config.toml
num_key_value_heads = 3
vocab_size = 9741
norm_place = "out"
norm_eps = 1e-05
attn_scale = 0.177
parallel_block = false
init = "normal"
init_std_down = 0.0109
weight_decay = 0.092
decay_fraction = 0.258
max_seq_len = 512
Each number is 128 + 24 x the weight over its row's rms, rounded and kept within 0 to 255. Layers, rows and columns count from 0. The size above them is the row's rms in percent of the matrix's.

# layer 4 attention output (transposed), 96x96, rms 0.192, rows 14-63, columns 64-95
size [ 88 102  97  77 106 114  86  69  73  78  71  76  82  81  72  88 108  85 115 112 115 135  96 105 100 105 128 104 109 114 101 107 116 121 118 129 112 105 116 126 116 132 131 121 131 130 135 137 124 119]
[[106 122 154  94 180 167 158 100 140 131  98 110 154 153 137 121 128 105 147 143 131 149 131  66 109 139 120 114 130 115  89 103]
 [147 156 116 144 136 125 134 129 134 107 181 154  98 115  93 171 123 127 116 125 139 150 153 103  97 116 118 132 150 137 115 167]
 [137 159 110  96 117 134 103 106 123 122 180 154 114  99  95 155 133 127 117 129 133 124 132  97 108 138 114 110 143 136  93 127]
 [154 148 112 132 113 139 132 143 149 173  89 117 135 136 121 129  82 154 210 122 151  96 123 170 114 117  92  89 138 142 112 154]
 [ 93 107 129 115 120 138 127 135 129 112 118 118 160 128 133 146 118 129 137 103 143 124 118 122 112 136 144 126 134 139  90 127]
 [101 113 127 138 152 130 116 105 113 123 152 107 150 133 124 148 143 143 145 130 135 142 134 130 103 133 105 123  84 124 161 127]
 [113 120 150 125 155 147 156 141 130 105 108 107 159 126 135 129 148 130  98  89 126 122 123 107  95 141 123 159 121 120 107  95]
 [116 147 100 146 136 147 139  74 162 132 135 133 113 169 128 146  83  86 156 133 102 119 152 127 132 141 154 129 203 120 138 124]
 [113 108 139 122 133 147 134 115 122 135 124 117 139 130 129 156 123 135 146 104 159  75 121 131 115 124 119 109  89 151 153  57]
 [108 113 130 115  99 168 110 183 148  78 125 119 126 114 148 153 181 126 114 112 143 114 138 120 122 116 182 153 132 115 137 101]
 [148 135 118 163 118 136 144 123 119 114 165 118 147 102 124 145 121 109 111 157 114 135 141 102 156 104 159 131 144 132 164 123]
 [109 150 132  99 140 132 143 125 126 124 114 107 124 162 110 167 144 154 143 129 132 146 108  81  69 120 124 131 139 164  91  70]
 [126 135 134 126 159 169 133 106 136 150 135 158 103 174 119 143  91 102 118 108 127 145 149 113 133 170 108 140 112 135 161 161]
 [152 143 105 125 117 110 124 154 106 161 168 164 106 115 109 151  84 132 150 182 145 181 128  88 161 103 124 105 128 160 140 162]
 [133 108 105  99  97 145 128 152 125  97 140 131 161 108 128 107 146 129 149 121 107 102 144 164 126 125 130 138 166  73 106 177]
 [138 143 110 123 126 136 140 129 112 132 125 147 123 143 120 154  70  64 120 125 106 168 123  66 142 145 164 164 154 138 141 127]
 [116 125 140 159 147 122 128 115 141 108 108 115  99 150 137 136 150 136  91 138 142 125 108 127 130 119 131 132 118 167 135 118]
 [134 106 138 125 123 120 152 158 106 110 138 103 188  61 148 130 155 138 132 117 135 127 119  87 107 111 164 131 134  99 143 150]
 [146 136 150 175 137 121 157 114 142 106 106 116 140 190 163 119 124  97 125 187 100 114 113 174 138 123 135 130 145 163 136 141]
 [139 124 146 117 105 131 118 165 138 114 107 134  96  65  90 125 173 158 146 143 134 113 109 180  98 118 123 118 136 119 100 121]
 [169 131 122 159 112 115 133 122 121 161 168 164  95  95  80 120 135 151 139 152  88 121 125 176 156 108 116 135 144 140 157 149]
 [ 94 121 124 136 152 161 132 102 190 116 114 121 113 184 104 133 158 100 139 135 144 111 151 159 124 125 120 118 154 152 107 144]
 [128 125 168 147 114 106 138 133 124 137 167 141 113 109 129 134  90 100 102 118  91 115 128 203 159 111 157 129 142 126 157 152]
 [124 127 127 131  69 118 125 154 173  92  99  83 148 125 138 130 139 106 122 132 120 108 127 161 121 127 146 115 145 122 122 127]
 [130 163 121  91 118 114 125 174 117 133 149 156 120  92 138 117 122 145 139 144 134 131 153 116 154 122 123 128 142 136 103 156]
 [ 95 129 136 151 145 168 131 168 149  97 132 125 127 131 144 155 132 196 139 121 146 105 146 138 161 101 123 129 179 110 121 126]
 [ 94 126 115 128 126 100 125 161 153 115 143 162  80 143 130 161 107 109 111 126 103 113 129 175 150 147 143 101 123 100 102 127]
 [120 159 110 106 133 122 160 113  69 156 167 164 157  85 130 145  97 161 150 155 172 124 125 132 137  92 123 121 130 133 179 152]
 [100 104 121 118 135 133 156 126 100 121 135 158  89 128  95 134 119 171 156 146 159 148 108 144 125 122 116 128 134 132 110 134]
 [132 117 128 162 171 135 118 101 121 147 150 149 138 106 100 108 143 161 105 125 123 155 137  95 117 105  98 175 148 146 129 143]
 [158 159 133 140 126 116 119 104 147 138 131 141 146 134 151 128 116  92 106 164 104 139 119  88 105 130 113 138 126 154 157 146]
 [129 152 137 147 156 129 121 122 132 128 112 120 120 150 169 132 108 130  88 129 140 128 131  31  98 121 127 150 110 122 136 106]
 [125 136 144 143 126 112 146 120 108 132 118 131 134 187 136  99  94 125 115 139 101 126 161 150 146 156 153 149 114 126 148 110]
 [106 123 113 115 127 148  82 118 158  82 175 131 132 116 108 158 124  82 108  72 117 132 129  86 113 156 157 125 131 113 122 100]
 [102 138 161 127 181 142 136 134 127 127 143 129 136 190 141 149  93 121 103 124 136 124 130  94  99 116 116 127 122 144 121 124]
 [133 109  96 108  81 132 118 130 139 128 183 134 112 121  87 170 104 181 127 132 149 109 139 119  98 136 125 133 132  99 131 140]
 [106 156 155 114 151 125 177 128 115 151 166 146 117  71 101 212  88 126 121 138 187 152 134 129 126 105 119 135 132 146 155 118]
 [110 130 131 149 144 102 124  96 102 150 173 132 103 117 123 153 112 104 111 120 141 135 113 107 104 104 135 159 103 111 141  98]
 [136 144 154 157 143 109 120 143 151 116 107 109 133 119 109  74 174 142 102 124 129 125 135 120 102 154 112 143 103 130  87 109]
 [126 122 112 151 131 125 101 103 113 126 115 138 103 123  81 105 151 145 149 132 114 146 110 148 132 143 101 106 143 139  97 107]
 [117 133 137 152 147 117 166 102 125 170 140 126 102 157 117 107 116 156 145 135 120 124 114 155 179  92  95  66 130 120 169 163]
 [127 103 153 148  85 118 150 100 146 106 108 109 147 139 148 150 119 125  97 122 154 109 126 117 108 135 131 161 149 102  89 143]
 [141 182 128  98 128 124  84 132 154 137 112 125 147 156 115 112 132 118 110 120  73 112 165 131 133 113 123 139 168 164 115 146]
 [116 134 125 133 127 109 117 173 138 115 147 146 121 117 114 116 129 202 118 157 119 113 164 117 136 127 110 139 136 135 127 155]
 [117 119 116 107 129  92 110  99 122  94 129  96 141 148 132 185 159 137 131 126 182 154  94 113 105 167 135 114 131 124 127 110]
 [133 130  88 126  81 112 166 110 165 132 106 111 145 133 142 153 126 104 155 178 152 122  97 188 151 131 127 115 115 138 143 139]
 [113 129 164 134 165 131 105 163 117 110 162 161 102 125 124 117 114 108 115 103  97 134 128 130 123 159 145 108 117 129  97 125]
 [154 118  90 106 141 116  97 115 134 125 120 117 119 177 101 119 144 128 152 145 129 141 127 170 122 167 123 127 161 147 105 116]
 [138 132 174 127 173 120 127 114 128 132 149 161 105 107  92 154 113 130 108 107 139 149 108 128 101 125 128 134  96 141 117 127]
 [125 140 109 150 135 143  86 150 138 127  95 107 141 134 138 112 123 121 116 146 105 105 121  98 104 159 157 160 138 154 121 131]]
# layer 4 attention value, 96x96, rms 0.196, rows 15-63, columns 64-95
size [ 96  91  79  89  97  81  70  75  79  70  80  83  86  71  91 100  92 123 119 122 137 101 106 104 114 135 112 120 121 111 116 137 141 127 134 125 123 119 143 124 145 137 130 138 139 150 149 135 118]
[[119 115 125 115 120 102 117 144 118 158 101  92 155 161 191  60 159 125 147 130 115 101 122 161 190 137 128 128 119 127 139 118]
 [111 118 136 174 127 147 132 153 140 128  88  83 136 162 186 116 106 132 141 131  98 128 128 182 169 123 139 151 126 121 200 121]
 [126 134 170 125 147 112 152 117 113 112 140 146  97 120 168 115 180 108  78  98 112 136 120  67 117 150 139 151 152 112 163  98]
 [146 137 121 139 129 147 129 117  95 158 123 155 100 135  94  88 137 131 114 157  89 137 133 163 112 103 113 141 149 109 182 133]
 [148 139 129 129 119 133 135 168 160 122 107 163  83 112 121  96  98 127 127 134 101 106 137 106 161 112 148 136 142 126  97 133]
 [138 137 112 120 115 114 116 102  99 149 142 160  97 135 115 134 128 126 136 185 118 142 117 145 160 114 140  96 113 148 130 155]
 [123 122 131 114 133 116 113 172  83 129 107 154 136  75 151 103 159 161 127 118 165 123 100 113 121 155  92 137 111 152 118 125]
 [145 137 143 140 122 118 141 135 134 138 132 139 101 132 110  96 112 129 134 140  87 137 135 112 143 129 136 136 169 112 134 158]
 [145 134 164 130 130 135 138  52 119 190 164 133 153 170  89  97  99 122 141 148 119 133 114 140 144 141 100 120 107 143 140 137]
 [105 125 146 110 134 129 103 147 137 127 113 132 143 154 139 112 149 124 153 133 148 112 118 168 120 151 104 130 125 125  57 157]
 [148 112 145 143 133 135 124 103 119 137 132 130 111  66 142  78 113 101 105 131 125 115 138 191 179 128 129  99 140 120 170 157]
 [124 110 141 125 127 106 108 144 102 105 114  91 155  78 139  83 166 159 143 148 101 136 105 114 114 104 129  93 136 111  94 102]
 [127 118 158 144 135 123 112  90 142  82  95  84 166 138 136  89 190 116 111  99 109  98 126 194 124 119 134 138 145  96  89 117]
 [119 143 132 137 118 132 147  97 132 162 114 128 111 171 150 194 102 121 115 138 153 138 118  93 104 134  99 167 120 149 167 100]
 [119  92 124 126 130 118 110 120 117 122 128 121 144 113 122  97 199 171 135 144 153 119 128 199 130 119  94 119 113  99 108 126]
 [141 143 116  87 112 122 117 157 118 135 173 149 147  82 105 126  99 130 167 105 145 116 146 100 139 127 139 124 137 126 117 141]
 [128 153 124 140 121 127 116  99 152 150 134 157 110 216  92 121 109 106 133 138 118 110 145 193 135 115 124 101 136 163 116 141]
 [105 138 153 127 118 142  71 111 152 136 107 144  93 137 136 141  74 116 122 142 123 116 118 182 179 138 151 152 151 104 166 122]
 [135 132 177 118 119  94 105 106 104 151 101 115 164 127 148 132 168 164 112 133 169 121 106 164 126 115 139 120  97 105  99 116]
 [162 165  96 141 111 137  71 115 111 139 150 135 101 124 110 117 122 132 113 137 133  91 138 165 130 121 136 114 147 132 142 174]
 [117 151 118 126 104 162 116  80 145 131 138 153  81 161  92 116 119 142 134 103 147  88 137 134  98 147 123 135 133 184 147 128]
 [118 134 116 150 122 133 111 168 114 121 166 170 127 142 127 143 106 155 123 111 120 144 145 177 118  95 141 134 151 158 128 161]
 [116 128 175 136 151 132 112 162 144  86 106 101 163 128 157 137 160 174 132 141 130 114 140 137 120  61 160 125 154 122 116 129]
 [157 158 141  88 143 106 155 167 100 163 128 155 134 133 144 175 142 109 121 141 128 136 116  94 132 175 118 113 156 148 105 146]
 [120 120 177 157 136  95 125 119  94 149 144 143 142 168 150 141  90 161 135 114 164 120 120 168 130 129  73 128 115 151 134  85]
 [130 130 122 144 124 133  89 127 125 115 151 177  89 135 121 156 128 144 104 140 116 138 135 132 128 122 141 109 129 140  82 122]
 [168 156 140  93 110 110 149 174 118 187 150 146 137 102 114 149 113 116 107 147 150 138 132 115  80 150 116  97 100 113 157 117]
 [159 126 166 117  97 135 129 109 134 124 125 123 120 132 102 141 153 146 109 126 141 136 116 131 126 128 118 132  85 120  95 107]
 [111 134  57 140 139 120 125  89 127 151 127 131 129 107 103 111  89 108 109 112 136  77 138 160 125 164  94 156 160 158 169 136]
 [119 153  93  94 133 169 122 140 153 124 114 115 112 112 128 155  97  78 115 147 116 130 138 105 152 134 160 124 197 114 165 158]
 [114 109 150 119 106 145 163 103 135 122 108 105  94 149 131 145 119  80  73 123 118 137 117  86 178 128 144 103 144 143 152  61]
 [151 145 158 158 126 155 153  96 136  60 147 152  79 122 126  95 115 111 129 148 100 180 180 135 149 105 132 128 161  90 130 139]
 [138 150  63 142 123 153 145 145 136  48 180 124 156 127 100 134 164 130 147 111 116 108 149 101  72 114 137 139 151 155 115 162]
 [131 124 166 156 131 144 129  78 164 130 152 145 105 159  89 154  94  84 102 112 132 151 115  86 147 139 104 125 115 150 133  76]
 [144 152 141 110 139 155 157  92 140 114 168 127 158 104 138 138 151 136 129 131 118 117 165 102  65  91 123 124 108 142  93 118]
 [123 122 148 106 124 139 159 139  95 159 174 127 139 132  98 143 113 141  99 137 152 131 130 127  95 145  87 100 126 158 139 114]
 [112 123  78 145  89 121 147 141 121 139 170 127 119 160 103 166 109 111 113 146 161 141 115 134 119 134 161 113 111 148 118  99]
 [124 125 115 168 169  99 102  63 132 132  94 124 125  93 134  91 146 147 119  83 113  59 123 160 123 147 117 112 128 140 132 120]
 [115 148 100 120 101 123 109 101 108  96 119 117 104 132 124 103 139 129 138 118 145 115 146 164 112 121 153 120 138 121 108 176]
 [ 99 144 114 136 154 111  71 165 153 158 142 138  70 118 117 101  90 127 110 130 165 107 127 133 117 108 138 104 121  96 162 165]
 [ 86  98 174 117 140 156 122  94 145  90 119  93 168 112 151 139 136 154 100  83 132  88 139 148 122 108 137 135 124 149 103 103]
 [129 159 125 130 141 110 118 132 133 114 121 129 108 145  80 132  98 123 167 128 128 104 139 133 142 118 138 131 158 162 126 133]
 [123 161 154 102 147 116 127  70 119 122 121 137 119  79 136 120 144 113 135 142 111  90 152 149 124 130 125 143 149 128 128 113]
 [ 89 107 175 114 136 111 121 116 140 121 137  92 160 131 132 130 160 133 150 132 110 117 116 124  92 131 121 141  81 112 123 115]
 [123 122 119 108 147 115  77 167 155 168 119 134 134 107 160 140  88 189 142 170 136 108 124 133 106 131 145 129 136 125 136 146]
 [156 157  95 145 127 136 127 121 119 103 127 158 119 139 137 164 162 100 113  81 105 136 123 134 142 140 123 119 126 142 112 168]
 [142 155 116 115 153 136 106  79 140 124 125 122 105  97 125 107 130 125 155 127  93 121 135 165  74 142 114 175 153 123 139 147]
 [130 125  98 137 131  96 102  94 125 147 109 155 145 135 125 141  93 140 102  56 152 110 102 156 128 152 111 133  82 188 120 108]
 [133 146 153 130 135 141 166 107 156  81  91  91 131 114 130 161 171 113 118 170 112 130 133 124 174 106 158 154 160 125 137 112]]
# layer 4 attention query, 96x96, rms 0.231, rows 32-82, columns 64-95
size [116  76  77  91  84  87 142 110 120 157  92  80  88  90  88  88  73  81  87  80  75  87  57  89  83  77  89  91  89  89  86  84  94  97  93  95  96  86  99  94  75 116  93 156  88 179  83  93  91  91  85]
[[113 108 134 140  96 134  99 110 129 129 184 128 136 125 124 102 104  87 158 122 103 135  88 118 127  76 160 131 119 142 120 154]
 [139 150 157 132 168  94 123  45 146 118 138 142 139 122 144 129 125 117  89 149 124 148 148 107 136 128 113 130 114 118 137 111]
 [162 121 173 131 122 136 122 112 100 131 126  90 126 147 160 108 148 149 144 122 146 128 160 109 101 147 112 139 117 103 144 112]
 [ 86 135  82 119 116 145  92 151 151 133 134 120  87  95  94 124  85 112 127 108 179 127 151 118 102 103 136 128 107 144 104 108]
 [105  79 145  80 135 139  88 133 140 135 144 100 127  88 122  85 135 119 109  96 164 145 125  98 120 145 137 130 123 106 122 140]
 [141 149  89 110 105 135 136 140 148 141 136 119 119 161 120 160  67 130 129 116 190  85 151 169 110 145 108 153 129 109 111 115]
 [146 144 133 145 157 128 157 115 124 128  79 130 134 114 152 138 155 196  94 140 139 132 176 146 131 179  93 131 121 110 132  91]
 [110 109 144 127 167 110 119 137  95 136  82 134 113 143 133 127 107 133 151 130 136 130 140 140 132 127 110 112 153 144 124 145]
 [100 110 132 103 100 165 114 145 132 104 138 126 129 121 104  81  85  95 130 139  97 150 102 132 144 107 155 105 141 135 118 168]
 [146 150 139 140 157 118 164 103 130 122  87 133 125 126 160 139 153 185  99 146 146 137 174 139 128 179  90 127 116 100 128  87]
 [128 140 121 130 132 141 101 148 122 123 112 138 167  78  71 127 137 141 119  73 182 132 115 110 136  86 134 110 122 163 118 142]
 [ 92 132 100 141 128 130 169 131 125 121 122 132 122 130 112 117 124  79 144 173 120 126 133 145 159 133 158 125 124 111 140 139]
 [ 92 105 121 149 150 119 114  99  68 139 118 164  95  77 154 201 106 149 107 113 152 157 117 106 128 115 114 110 145 151 145 145]
 [159 135 149 124 118 148 142 145 119 160 110 106  77 185 162 123 110 127 114 150  93 138 116 125 110 130 134 145 129 108 181 105]
 [ 96 128 130 125 155 103 104 128 154 131 133 125  58  87  92  98 124 111 120 131 125 133 148 124 107 111 124 173 127 156  97 154]
 [121 127 141 128 160  96  87 167 160 128 104 125 129 130 141 133 141 110  97 164  84 127 126 133 145 142 145 156 142 128 116  84]
 [114 106 137 152 101 133 102 107 127 131 164 127 136 138 129 114 127  82 153 109 108 121  70 122 129  81 160 140 130 139 126 134]
 [162 167 118 153 142  96 124  99 127 111 126 151 113  60 113 131 133 150  91 154 101 172 173 150 113 160 115 122 113 129 124  81]
 [159 123 150 129 109 108 121 182 126 148 108 110 130 125  95 114 158 149 121 139 155 159 144  95  79 149 146 117  80 117 102 111]
 [130 135 138 109 100 143 146 140 107 103 112  56 141 172 163 114 114 165 111 134 116  97 169 115  89 141 122 135 123 144 146 128]
 [137 158 131 134 121 132 141 106 129 129 123 127 101 126 115  86 129 118 117 132  78 149 126  92 114 120 126 168 112 137 142 120]
 [ 83 104 136 137 114 113 138 125  70 110 109 149 127 175 156 129  76 118 117 121 127 147 155 130 114  97 146 138 152 119  91 132]
 [148 112  96 102 145 136 170 123 121 145 150 141 160 122 148 124 154 146 124  89  93  76 149 125 127 120 134 156 131 179 151 141]
 [164 143 151 113 152 150  83 163 118 113 134 126 150 138 136 136 125 114 104 120 151 149 153  72 109 124 128 164 114 114 112 160]
 [148 119 119 150 113 110  91 134 128 100 119  94 125  61 156 131 148 141 173 106  86 124  94 133 120 126 120 108 107 136 129  99]
 [145 169 120 124 140 151 160 131 133 163  76 129 131 158 152 120 139 138 108 153 134 122 156 149 156 173 109 103 105 104 175 101]
 [132 103 116  98 120  97 109 129 148 119 128 123 137 186 112  93 102 146 133  84 101 140 142 134 149 123 112 146 137 141 107  81]
 [142 124 175 118 144  78 172 115 121 131 104 136 147 129 161 120 123 135 138 140 151 163 145 157 146 120  96  68 129 117  97 141]
 [143 105 157 130 140 112 132 118 102 101 120 102  91 164 118 113 165 129 120 120  51 131 134  80  81 122 123 127 109 170 105 114]
 [143 134 126 135 119 155 111 172 204 132 120  98 129 147 105 115 131 145 129 150 148  95 118 133 121 130 155 161 120 118 152  95]
 [ 96 117  97 114 116 136 102  76  94 108 136 124 138  94 108 154  99 122 103 115 121  99 128  81 111  98 156 160 123 156 121 163]
 [109 122 147 111 123 125 146  90 151 134 146 105 102 144 129 120 117 175 129 124 168  67 117 148 129 144  61 125 150 150 145 125]
 [158  98 129 118 153 109 130 126 131 104 158 127 133 129 134 150 134 112 135 128  81 143 102 151 133 111 116 150 152 135 156 128]
 [164 108 140 136 150 119 107 125 113 130 180 144 136 116 123 117 104  86 145 127  92 122 100 129 149 101 139 135 147 127 149 169]
 [151 123 125  98 123 134  96 135 127 144 157 172 134 133 102 115 131 123 136 155 141 148 159  91 148 134 160 108 119 114  70 153]
 [109 151 129 120 130 138 149 125 160 131 140 135  95 115 112 123 134 160 110 138 180 130 174 111 118 155 143 127 126 139  96 124]
 [142 123 116  92 126 148 142 142 137 154 122 148 137 130 122 164 134 162 130 136 193 123 160 113 132 134 147 113 115 130  90 125]
 [159 114 173 196 160 140 147 106 176 109 117 136 106 109 159 178 140 118 113 147 177 128 125 144 122 107 142 119 167 110 151 119]
 [138 157 132 140 145  92 160  96 104 170  96 106 140 146 145 129 115 167  97 159 124 165 169 118 103 161 104 126  85 127 151 102]
 [106 111 110 117 103 168 119 116 154 133 141 132 140  85  98 141 160 166 133 137 158 142 143 127 146 129 115 133 132 114 102 146]
 [143 117 191 128 185 121 159 162 140 117 146 118  93 130 120 141 128  84 150 117 132 141 111 125 129 141 139 141 172  99 171 123]
 [132 162 127 128 136 142 160  91 128 146 101 111 141 132 157 147 127 163  82 138 154 150 174 103 109 173 119 133  84 109 137  89]
 [118 141 117 105 126 106 114 175 134 118 131 170 112 101 163  87 132 126 122 158 144 130 129 110 128  89 125 124 135 145  62 124]
 [146 137 136 165 166 101 148 109 110 140  81 121  95 131 148 169 124 134 139  81 149 115 143 152 129 141 117 142 127 122 139  96]
 [142 126 120 103 149 103 137 134 154 105 147 148 103 169 112 154 121 134 113  95 169 165 120  83  64  74 152  95 119 149 108 140]
 [115 147 121 153 166 119 154 114 125 143 100 130 109 125 141 162 139 139 137 106 159  93 151 148 138 150 105 144 128 124 131  98]
 [148 136 104 108 160 123 136 140 127 106 152 141 147 161 141 182 141 113 164 118 139 143 165  90 131 117 155 127 129 111 180 159]
 [111 136 156 110 139 101  87 139 119 128 185 153 105 135 133 143 109 113 117 104 152 121  94 151 150 133 163 157 103 125  83 163]
 [116 147 134 183  98 131 152 137 161 116 102  96 120 129 128 106 155 148 119 131 168 120 131 113  81 140 145 138 107  76 106  85]
 [102 160 135 133  95 116 170 105 136 133 132 125 133 143 135  95 114 128 128 131 112 139 128 141 103 118 156 156 109 102 132 104]
 [139 129 153 127 146 105  66 126 136 103 178 156 135 134 123  85 130  77 132  93  80  71  90  99 124 105 140 137 148 111 115 153]]
# layer 4 attention key, 96x96, rms 0.2, rows 32-81, columns 64-95
size [ 83 109  95  96  94  82  73 101  80  38  91  95  82  94  90 100 135 156 117 136 101  94 150 111 106 146  95  98  97  88  81  90  98 110  87  96  88  96  94  90 118  85  94 100  99 110 102 119  96  88]
[[ 80 144 150 121 141 111 116 102 121 115 115 103 157 150 134 129 150 126 123 116 125  99 134 149 101 120 150 109 149 118 140  82]
 [ 89 111 107 113  93 146 105 161 126 138 147 149 177 160 122 107 132 143 114  97 150  96 104 139 147 100 145 140 130 155 101 180]
 [131 117 134  99 165 154 168 107 131 123 145 145 145 102 136 125 173 147  86 121 110 125 159 136 135 145  86 135 103 128  94 100]
 [136 142 141 142 137 134 130 122 158 117  97 135 120  98 178 129 115 145 100 144 126 138 162 122 170 132 157 139 143 105 188 101]
 [138 108 115 133 104 140 131  99 152 154 112 142 116  77 112 167 127 194 103 140 141 138 158 156 133 151  98 116  99 145 150  91]
 [156 125 140 133 112  98 156 119 154 108 134 154 136  90 138 132 132 128 102 160 117 133 129 146 148 152 177 133 133 123 120 128]
 [123 123 123 105 165 137 140  89 122 148  87 116 120 115 113 174 154 160  95 113 154 146 161 127  99 147 104 154 104 117 125  99]
 [159 136 142 144 131 133 150 136 104 158 128 133 107  99 137 152 191 150 135 109 150 153 162 144  82 128 119 124  93 111 126 115]
 [169 144 128 153  96 136 134 193 147 169 109 118 125 141 112 130  78 147 173 121 192 127  80 159 121 163 139 152 155 128 146 139]
 [138 155 147 120 146 137 118 135 140 118 136  54 135 143 144 113 119 106 106 126 171 129 155 111 103 133 157 131 117 151 173 115]
 [157 149 106 108 107 122 117 156 110 105 106 145 130 151 178 148 106 139 123 147 132 121 156 158 121 137 153 162 193 109 155 162]
 [124 167 133 151 132 136 151 159 159 138 119  95 138 140 111 182 127 130 173 107 142 150 141 131 110 118 138 136 108 128  88 112]
 [ 87 129 106  88 164 101  89 132 120 129 124 136 113 110  94 100 152  88 139 131  76 143 115 164 141 100 122 105 126 138 134 122]
 [169 105 157 132 167 144 142 143 167 148 137 106 179 117 122 125 149 135 185  97 148 124 130 146 103 165  96 125  85 158 126 108]
 [112 136  97 130 120 140 136 130 137 118  50  89 167 108 109 130 156 134 127 119 126 126 129  97 148 113 122 101 141  77 177 172]
 [131 133 132  90 140 151 107 127 103 102  86 167 154 114 136 173 142 126 129 133 170 150 104 126 127 138 130  93 110 113 144 167]
 [104 106 139 127  99 119  99 150 133 120 157 128 136 143 126 126 123  80 181 115 114 116  65 136 136  77 157 128 152 132 115 146]
 [135 148 132 123 168 128 150  92 131 139  83 129 101 125 130 146 128 169  95 144 140 150 182 129 129 157  90 123 113 120 135 113]
 [132 130 149 119 131 142 155  84  99 166 112 111  98 143 147 138 113 169  91 151 177 121 177 100 123 173 109 118 126 126 142 104]
 [137 138 121  94 158 129 155 104 108 145  92  94 118 111 107 138 162 170 104 128 123 135 154 127 117 171 106 150 112 123 124 114]
 [127 137 133 109 164 153 134  84 137 143  88  80 103 115 105 173 147 143 128 105 114 100 160  95 128 165  79 111 118 125 118 117]
 [111 104 145 128  85 125 145 128 125 156 175 120 158 152  98 105 129  95 140 108 134 101  58 146 144 117 143 126 123  96 123 145]
 [109 106 133 125  97 124  99 153 127 122 157 143 135 146 134 107 122  71 174 123 123 117  72 140 131  79 152 125 166 135 116 159]
 [143 141 112 106 120  69 134  85 125 122  90 150 104  93 123 154 127 194 101 113 127 124 173 155 126 145 140  97 133 134 150 130]
 [139 154 134 133 166 155 141  98 105 135 122 101 103 143 148 124 132 133  90 134 167 146 179 123 114 155 112 163 110 115 126 143]
 [102 104 141 117 101 124 104 151 133 126 156 136 142 147 129 117 124  71 172 115 117 113  70 128 138  80 157 126 150 131 119 152]
 [174  82 168  98 106 147 138 163 135 165 132 107 162 136 132  85  96 110 133 156 146  73  89  86 120 133 119 148 130 123 152 180]
 [121 141 135 125 103 133 127 108  89 150 153 111 119 165 110 138 107 151 129  78 175 117 148 145 149 131 123 126  96  90 160 106]
 [125  89 120 135 143 126 127 151 133 165 117 119 124 168 106  75 100 119 112  91 115 124 101  71 101 131 127 118 106 139 122 142]
 [130 146 138 124 131 150 169 160 161  79 114 124 121 111 140 165 116 125 155 153 125 132 136 121 108 105 130 184 128 137  81 181]
 [ 94 133 108 139 138 123 138 119 172 149 128  67 141 107 130 125 187 121 135 121  52 120 100 148 128 158 131 156 179  98 101 132]
 [129 110 111 127 147 141  80 158 117 103  99 125 153  81 105  75 151 127  93 161  86 151 125 126 133 107 135 132 123 149 127 131]
 [160  96  93 115 135 187 116  93  92 123 129 123  93 110  93 121  85  97 154 120 137  96 127 107 132 116 167 120 129 106 139 165]
 [131  94 105 113 107 160 121 118 142 114  95 103 108 116 126 132 119 133 149 120 120  90 118 139 136 140 138 162 133 109 150  99]
 [144 111 136 125 103 144 164 169 160 139 110  98 133 142 140  89  96 154 149 136 146 134 157 140  95 142 117 129 125 130 134 131]
 [100 190 146 158  93 145 166 162 131 151  92 118  91 171 128 117 122 169 133 117 159 118 165 127  89 170 137 103 116 110 107 127]
 [101 143 137 126  91 126 177  81 124 128 160 142 121 140 133  77 127 143 101 135 169 162 132 117 127 161 119 114 107 130  90 158]
 [100 105 103 115 121 142  91 147 152 148 127 119 127 135 123  97  84 141 103 108 127 132 122  77 118 156 114 125 128 146 149 148]
 [127 164 143 103 110 136 191 131 162 156 125 150  98 150 129  89 123 112 123 169 141 145 174  95 123 149 138 121 136 116 113 122]
 [156 114 130 124 106 133 120 141 149  96 149 113 130  86 167 146 134 137 186 107 146 131  89 145 144 100 150 118 127 152 138 166]
 [ 70 141 104 118 112 132 140 132 160 141 104 121 102 136 139 135 114 164 111 143 147 129 176 111  89 151 132 153 131 162 116  96]
 [119 151 153 110  85 132 188 130 143 150 134 150 111 162 144  90 130 113 133 154 152 146 154  95 120 147 148 114 123 121  94 132]
 [138 136 147 156 126 117 139 135 161 144  97 113 115 107 109 160 146 162  93 100 123 117 127 180  90 154  97  98 138 122 168 174]
 [ 96 122 148 122 141 160  96 108 121 127 154 153 143 171 124  79  76 133 137 149 173 123 126  90 144 130 111 104  93 121 127 149]
 [141 125 101 122 128 162 125 119 177 178 109 145 149 142 129 170 132 144 115 119 148 121 132 144 178 183 126 144 107 101 153  77]
 [ 97 126 133 127 120 116 164 127 138 123 178 107 154 109 176 131 151 119  98 109 115 103 160 135 113 149 126 114 108  93 144 157]
 [126 142 111 133 136 108 102 110 195 132  88 135  95 163 100 134 133 127 103 130 125 161 138 117 102 161 127 152 159 142 120  89]
 [117 125 110 138 116 119 133 107 131 118 163 112 104 115 148 143 156 151  87 127 146 109 156 166 123 117 147 125 137 134 171 127]
 [123  99  99  78 151 121 109 110 121 120 147 202 110 132 127 109 126  97 112 126  92 115 110 102 149  89 138 126 161 121 110 126]
 [143  99  91 136 118 122 106 130 126 152 141 162 158 127 107 134 135  83 141 100 104 117  84  95 161 116 119 140 165 111 121 122]]